Weights of a small transformer language model.
Size: 8 layers, width 192, 3 heads of 64 (1 for keys and values), MLP 512 SwiGLU.
Architecture: learned positions, no biases in attention or MLP, untied embeddings.
Training: a variant of SOAP for these matrices, 208M tokens, 3177 steps.
Each number is 50 + 15 x the weight over its row's rms, rounded and kept within 0 to 99. Layers, rows and columns count from 0. The size before them is the row's rms in percent of the matrix's.

# down: layer 4 MLP down (transposed), 512x192, rms 0.139, rows 329-345, columns 64-127
# gate: layer 4 MLP gate, 512x192, rms 0.148, rows 330-345, columns 64-127
# up: layer 4 MLP up, 512x192, rms 0.143, rows 330-345, columns 64-127
down329 103:53 66 76 46 56 74 44 47 38 52 66 55 49 70 72 41 61 45 48 83 33 64 53 63 45 49 51 31 73 48 63 92 56 62 71 53 58 41 41 68 38 49 15 48 30 41 56 43 81 44 68 51 70 55 63 70 65 41 28 55 55 39 40 66
gate330 099:40 42 41 49 65 48 63 41 56 40 77 59 26 59 34 62 50 57 50 55 11 51 43 55 27 44 70 48 81 41 47 47 43 36 36 43 39 61 46 55 97 59 41 39 60 29 93 47 27 40 61 40 43 83 60 49 43 71 29 52 66 46 45 58
up330 089:71 49 64 57 68 30 72 48 38 30 72 68 55 13 73 59 57 55 45 65 58 52 47 44 39 33 48 53 53 37 40 54 67 65 66 46 72 40 53 46 64 28 40 50 70 27 52 27 42 72 45 55 74 51 74 41 81 24 26 51 72 57 74 66
down330 098:53 71 71 32 63 53 63 68 49 53 50 63 70 61 63 34 40 62 52 43 59 61 18 40 58 63 37 28 52 29 49 54 81 71 65 38 64 37 34 31 42 49 69 70 71 61 44 33 71 56 29 53 80 58 31 34 70 45 57 24 75 69 48 98
gate331 089:39 38 52 55 33 46 52 75 43 69 53 36 58 49 61 67 37 73 56 57 38 42 53 89 51 49 60 40 31 62 51 66 79 43 69 71 21 45 65 48 54 56 55 21 47 51 54 40 56 53 51 42 60 45 85 73 41 62 69 56 54 80 49 34
up331 097:26 66 51 69 43 42 36 81 45 55 17 23 39 31 65 42 37 76 62 41 47 45 51 59 59 22 34 45 35 08 71 33 38 70 65 47 62 77 17 49 73 74 59 63 61 63 50 49 37 82 29 40 49 58 37 32 20 69 45 51 32 55 67 40
down331 090:46 50 43 52 33 46 54 62 69 80 51 54 66 66 41 71 59 60 65 39 83 84 70 59 73 43 37 44 60 63 54 30 40 59 49 48 31 53 46 46 71 29 66 40 21 43 35 38 72 45 84 38 52 29 60 40 47 49 50 54 36 52 66 54
gate332 099:26 50 35 54 55 61 53 68 40 49 53 23 66 59 68 30 29 52 78 42 65 54 52 29 41 24 30 42 66 59 53 72 55 20 30 75 52 63 69 44 29 41 61 35 54 40 40 62 39 56 51 42 49 57 52 58 46 56 23 27 29 42 51 67
up332 103:33 45 40 57 47 42 30 41 40 20 48 41 50 34 32 50 66 38 55 79 68 62 58 40 62 56 56 71 51 52 77 78 76 34 43 59 37 40 53 51 47 48 46 46 58 21 57 64 38 54 53 54 48 36 61 43 11 43 61 33 35 59 38 40
down332 103:61 42 40 53 53 44 42 48 42 39 55 37 42 46 51 53 30 58 58 20 58 42 50 48 48 51 46 53 35 34 50 28 73 26 55 33 58 64 52 46 43 70 40 65 59 68 38 47 54 45 42 25 45 37 60 23 46 54 36 44 36 54 47 55
gate333 095:63 54 57 51 80 53 32 67 37 40 66 38 76 68 44 48 55 50 31 46 63 42 41 70 41 49 33 71 60 65 50 59 66 54 45 43 36 41 33 44 34 57 57 95 32 57 52 35 37 65 54 52 39 47 47 56 52 56 35 39 72 60 58 73
up333 096:54 60 35 40 64 66 58 54 30 64 28 63 59 54 36 65 62 28 51 49 59 37 28 66 51 52 38 41 69 52 37 52 44 34 53 65 60 45 13 79 57 43 31 25 41 69 78 70 57 35 38 41 42 47 30 56 51 56 52 58 45 23 30 69
down333 092:42 47 46 60 22 56 69 64 14 48 62 58 68 48 26 70 50 62 50 41 67 51 38 54 80 52 72 21 42 53 48 54 62 60 48 48 64 48 41 31 31 33 77 78 63 68 35 30 79 43 52 34 10 51 44 51 38 57 51 33 30 32 34 34
gate334 093:48 52 58 50 72 76 45 61 61 46 77 39 59 73 51 55 64 59 54 59 57 77 31 54 41 44 37 32 56 62 49 37 42 53 41 72 70 44 50 64 61 55 62 41 11 35 55 50 72 64 68 64 32 30 48 64 79 75 70 41 53 70 48 37
up334 098:68 57 41 47 54 45 62 54 54 51 55 42 47 67 23 46 35 38 57 59 40 66 65 58 26 70 60 48 23 31 49 85 48 52 49 36 80 54 54 37 14 43 78 50 36 49 65 76 45 65 23 47 56 44 65 15 51 67 42 40 74 77 50 59
down334 100:62 55 63 73 55 46 40 67 48 78 23 37 63 71 68 51 49 68 76 63 44 55 44 63 52 42 53 52 06 78 57 56 50 49 28 68 57 29 58 55 68 59 54 64 61 54 59 60 39 49 27 57 53 49 60 39 63 41 41 46 78 76 83 41
gate335 106:44 60 55 48 31 30 44 47 61 59 64 70 53 32 22 59 29 41 31 55 63 22 67 62 60 22 65 62 56 30 64 60 71 48 66 30 53 18 31 38 52 37 86 60 49 52 67 63 51 58 30 40 46 57 77 61 43 73 52 64 47 75 41 40
up335 101:58 66 38 44 61 26 61 55 41 30 55 40 46 49 34 69 47 66 65 16 43 30 72 63 81 36 29 57 39 46 42 70 64 71 38 56 46 58 69 52 65 54 62 34 35 58 57 49 58 44 50 62 52 39 68 48 62 49 70 68 47 51 51 41
down335 098:60 53 08 61 73 38 81 63 44 33 42 53 63 49 44 43 86 48 53 50 73 48 62 36 44 51 61 42 19 49 44 27 57 72 55 67 71 67 82 51 42 52 45 64 34 63 54 33 67 45 53 49 51 58 36 49 37 72 58 79 55 47 28 53
gate336 100:30 51 59 45 21 57 46 51 47 76 18 38 27 35 36 49 78 34 50 65 53 53 59 24 78 61 61 61 61 59 36 24 28 50 42 67 57 56 62 47 70 53 67 41 35 35 53 55 44 54 75 81 51 49 29 41 65 42 75 48 66 58 52 51
up336 100:42 39 50 32 46 14 53 59 61 50 29 77 55 62 34 46 53 47 55 26 78 57 39 52 52 33 25 25 65 71 58 56 48 53 48 57 43 77 44 60 60 51 69 69 53 79 27 24 76 47 44 53 51 33 40 22 40 40 64 54 54 22 62 65
down336 095:82 40 37 94 61 70 48 61 58 67 45 46 47 73 61 66 56 47 56 46 34 24 55 53 59 38 52 03 60 65 30 74 28 47 57 70 46 29 41 40 46 68 31 66 32 55 66 58 51 55 42 90 48 56 71 61 37 50 34 42 69 51 50 44
gate337 095:48 18 56 43 35 41 46 52 51 20 36 52 76 48 59 64 57 64 60 41 37 55 59 63 70 41 52 47 67 61 45 56 28 89 42 26 60 30 56 81 42 59 53 33 49 42 76 28 26 79 32 58 63 45 39 23 69 44 55 50 36 41 60 32
up337 104:63 23 54 42 18 54 71 49 48 35 51 61 46 43 47 71 44 45 52 22 39 63 45 46 26 49 67 79 33 72 40 54 50 69 39 57 40 64 38 57 57 34 68 59 41 58 65 45 36 40 59 65 27 74 67 57 20 50 32 56 44 67 29 58
down337 093:37 37 36 47 35 64 10 73 39 56 63 49 49 52 77 42 41 72 43 32 35 81 81 44 54 58 50 54 64 46 43 61 54 57 67 59 60 19 51 87 45 40 56 49 42 33 66 01 65 37 55 34 60 68 54 58 32 32 71 64 62 61 72 44
gate338 095:45 45 32 26 63 31 33 54 62 31 38 60 59 56 80 48 46 54 54 45 64 44 55 42 40 35 88 48 59 49 73 26 43 80 59 38 49 35 64 48 40 48 51 44 60 66 38 39 32 25 64 48 43 49 61 69 46 58 42 41 42 66 60 47
up338 098:43 62 52 50 59 52 35 26 15 74 42 23 38 24 42 44 48 66 68 62 34 54 67 44 69 55 66 52 54 43 45 46 43 35 40 46 30 39 56 31 36 61 23 33 51 46 50 54 71 44 66 69 54 48 42 45 43 49 56 35 29 29 50 59
down338 103:45 29 24 56 58 52 67 64 56 88 46 61 47 46 45 66 52 45 67 38 62 32 47 56 65 69 69 40 32 39 41 86 50 46 67 58 62 60 47 62 78 42 74 45 49 62 54 62 59 42 38 50 37 44 91 71 42 46 68 41 47 38 59 31
gate339 104:91 29 54 60 59 61 37 69 56 62 43 44 36 26 40 47 69 58 53 61 64 45 48 44 43 34 55 42 63 38 52 86 45 57 58 46 40 31 45 73 54 41 87 54 32 57 52 45 38 43 59 61 57 27 63 63 66 46 64 66 36 34 57 50
up339 105:58 49 27 80 37 57 67 60 22 55 40 59 57 64 60 44 51 33 78 47 57 68 41 36 38 57 56 46 39 30 57 45 49 60 47 43 51 53 37 40 34 16 43 26 35 56 34 50 41 58 51 80 32 81 88 31 30 42 27 64 66 39 42 52
down339 103:54 24 69 27 76 75 38 39 57 63 59 52 47 48 37 62 47 51 21 59 34 58 44 36 66 77 41 56 69 46 44 53 52 53 31 46 47 34 18 51 61 51 58 59 64 59 59 58 60 61 76 44 67 53 39 67 66 69 51 47 54 65 16 58
gate340 100:31 56 36 38 61 27 24 61 52 58 69 57 21 24 30 37 38 57 66 73 32 36 44 35 29 51 33 17 25 36 67 51 49 46 46 67 47 20 33 43 33 66 87 71 75 41 61 53 44 44 49 46 41 71 43 53 33 59 49 39 33 69 60 20
up340 104:44 33 70 66 17 49 28 50 63 43 83 54 41 67 55 52 47 44 64 58 33 80 43 57 43 47 43 22 30 63 68 51 63 48 70 61 58 50 65 33 52 49 49 56 56 63 70 45 40 43 48 47 30 80 61 56 39 36 20 55 69 76 23 31
down340 103:41 55 36 48 44 57 21 37 47 18 39 44 08 50 57 43 60 59 39 77 27 40 45 45 63 55 58 66 25 47 41 45 38 25 39 52 21 54 24 43 55 64 33 42 40 45 41 62 25 58 51 73 66 44 58 41 58 63 50 28 24 61 41 51
gate341 103:49 42 47 67 54 52 56 57 55 22 69 72 52 23 28 63 56 61 65 63 41 52 53 44 32 69 43 43 61 40 44 36 66 41 50 67 64 49 39 80 63 38 34 59 54 40 51 64 19 48 31 81 45 17 59 61 60 41 55 51 44 44 62 58
up341 102:67 26 77 59 28 63 62 72 46 31 62 52 45 68 55 40 53 45 67 61 60 34 57 40 33 48 36 46 73 54 50 47 55 99 53 47 60 61 53 50 56 33 52 50 34 49 59 48 32 64 41 32 40 60 75 34 82 24 35 43 47 39 35 57
down341 104:51 80 26 76 14 73 62 45 54 70 67 50 46 65 45 38 75 47 58 57 42 62 54 42 46 59 41 45 31 25 49 66 49 66 56 23 61 49 34 14 55 67 73 56 34 64 55 85 59 61 50 62 49 69 36 54 44 46 38 25 59 47 58 43
gate342 110:32 38 60 33 31 70 64 23 71 46 42 72 34 59 39 63 56 59 66 33 55 64 55 57 69 47 42 42 34 48 30 46 74 86 62 23 63 56 43 31 46 52 47 47 34 56 44 77 65 48 54 56 49 29 58 33 35 50 25 43 55 66 49 72
up342 109:22 45 32 72 72 54 55 56 63 37 13 56 43 56 74 41 46 58 62 61 31 49 66 36 51 51 19 60 55 50 71 68 57 78 22 82 51 48 99 55 31 65 33 29 33 43 57 37 41 49 45 83 13 10 58 50 52 33 58 75 66 30 44 36
down342 102:54 58 24 74 60 55 27 47 58 46 54 68 37 46 73 55 38 49 59 49 43 73 51 80 27 74 50 49 20 67 44 47 30 43 43 58 52 55 51 49 44 41 32 48 44 69 40 48 37 48 40 51 53 40 55 33 41 53 48 36 58 57 52 19
gate343 088:61 55 60 32 46 69 49 79 57 77 39 54 45 50 21 37 51 46 59 41 51 41 64 67 63 66 46 34 65 35 48 17 45 38 23 60 47 44 55 09 46 63 33 37 70 54 65 57 39 39 47 79 55 42 28 47 65 79 43 19 50 65 53 50
up343 097:45 61 67 49 63 40 59 64 41 22 76 76 42 29 60 46 53 43 34 32 61 52 26 72 60 69 51 63 79 48 60 49 46 51 16 59 73 50 75 47 47 52 41 54 42 40 38 48 25 34 55 42 45 51 67 45 35 52 48 39 47 29 65 41
down343 097:70 57 27 63 48 59 57 39 75 53 46 66 63 50 24 68 30 38 44 75 56 53 61 13 54 25 52 60 40 69 71 60 37 63 66 68 12 68 63 60 33 44 42 74 52 45 61 39 43 71 38 30 41 39 78 56 60 33 52 59 49 30 57 37
gate344 122:55 49 76 56 74 79 30 55 57 53 31 42 55 22 26 36 54 31 53 29 49 53 55 42 57 35 65 51 68 49 32 83 62 75 32 32 62 31 48 56 73 46 40 42 64 51 37 67 63 54 56 52 58 56 27 75 77 55 59 25 43 59 53 48
up344 116:43 43 65 73 52 39 89 29 68 49 37 43 56 50 56 49 44 60 43 61 57 53 45 24 44 33 28 30 54 39 54 78 54 48 56 49 53 51 67 52 35 39 51 56 40 76 44 28 68 59 72 02 27 72 52 52 83 66 53 44 57 38 35 54
down344 102:64 33 44 72 47 32 99 40 46 35 41 42 63 35 59 49 52 60 40 63 50 22 46 52 45 72 55 53 38 44 70 43 53 57 39 68 60 45 35 28 66 59 63 25 38 51 69 16 40 41 40 34 31 32 43 51 61 49 45 54 79 53 49 31
gate345 085:56 70 57 18 53 46 41 31 53 53 54 77 52 61 86 70 67 34 61 56 48 48 50 53 56 77 67 54 44 72 50 58 41 44 66 40 43 79 40 41 52 37 38 44 42 51 58 63 38 48 33 72 33 24 15 71 70 46 30 35 36 39 52 26
up345 093:55 22 50 36 51 55 44 50 74 33 40 63 67 57 52 59 63 45 40 53 53 55 36 63 56 47 64 65 38 54 80 40 64 49 34 80 46 41 42 33 62 55 47 68 41 49 74 38 18 51 50 62 19 59 43 65 46 51 17 47 64 67 60 54
down345 092:37 64 60 38 47 58 81 26 71 41 80 51 49 25 79 38 69 61 58 57 47 67 48 43 36 65 44 47 41 47 40 33 57 52 62 74 68 59 50 64 48 72 16 61 84 63 77 25 22 50 51 39 33 38 46 35 78 53 74 64 51 22 75 48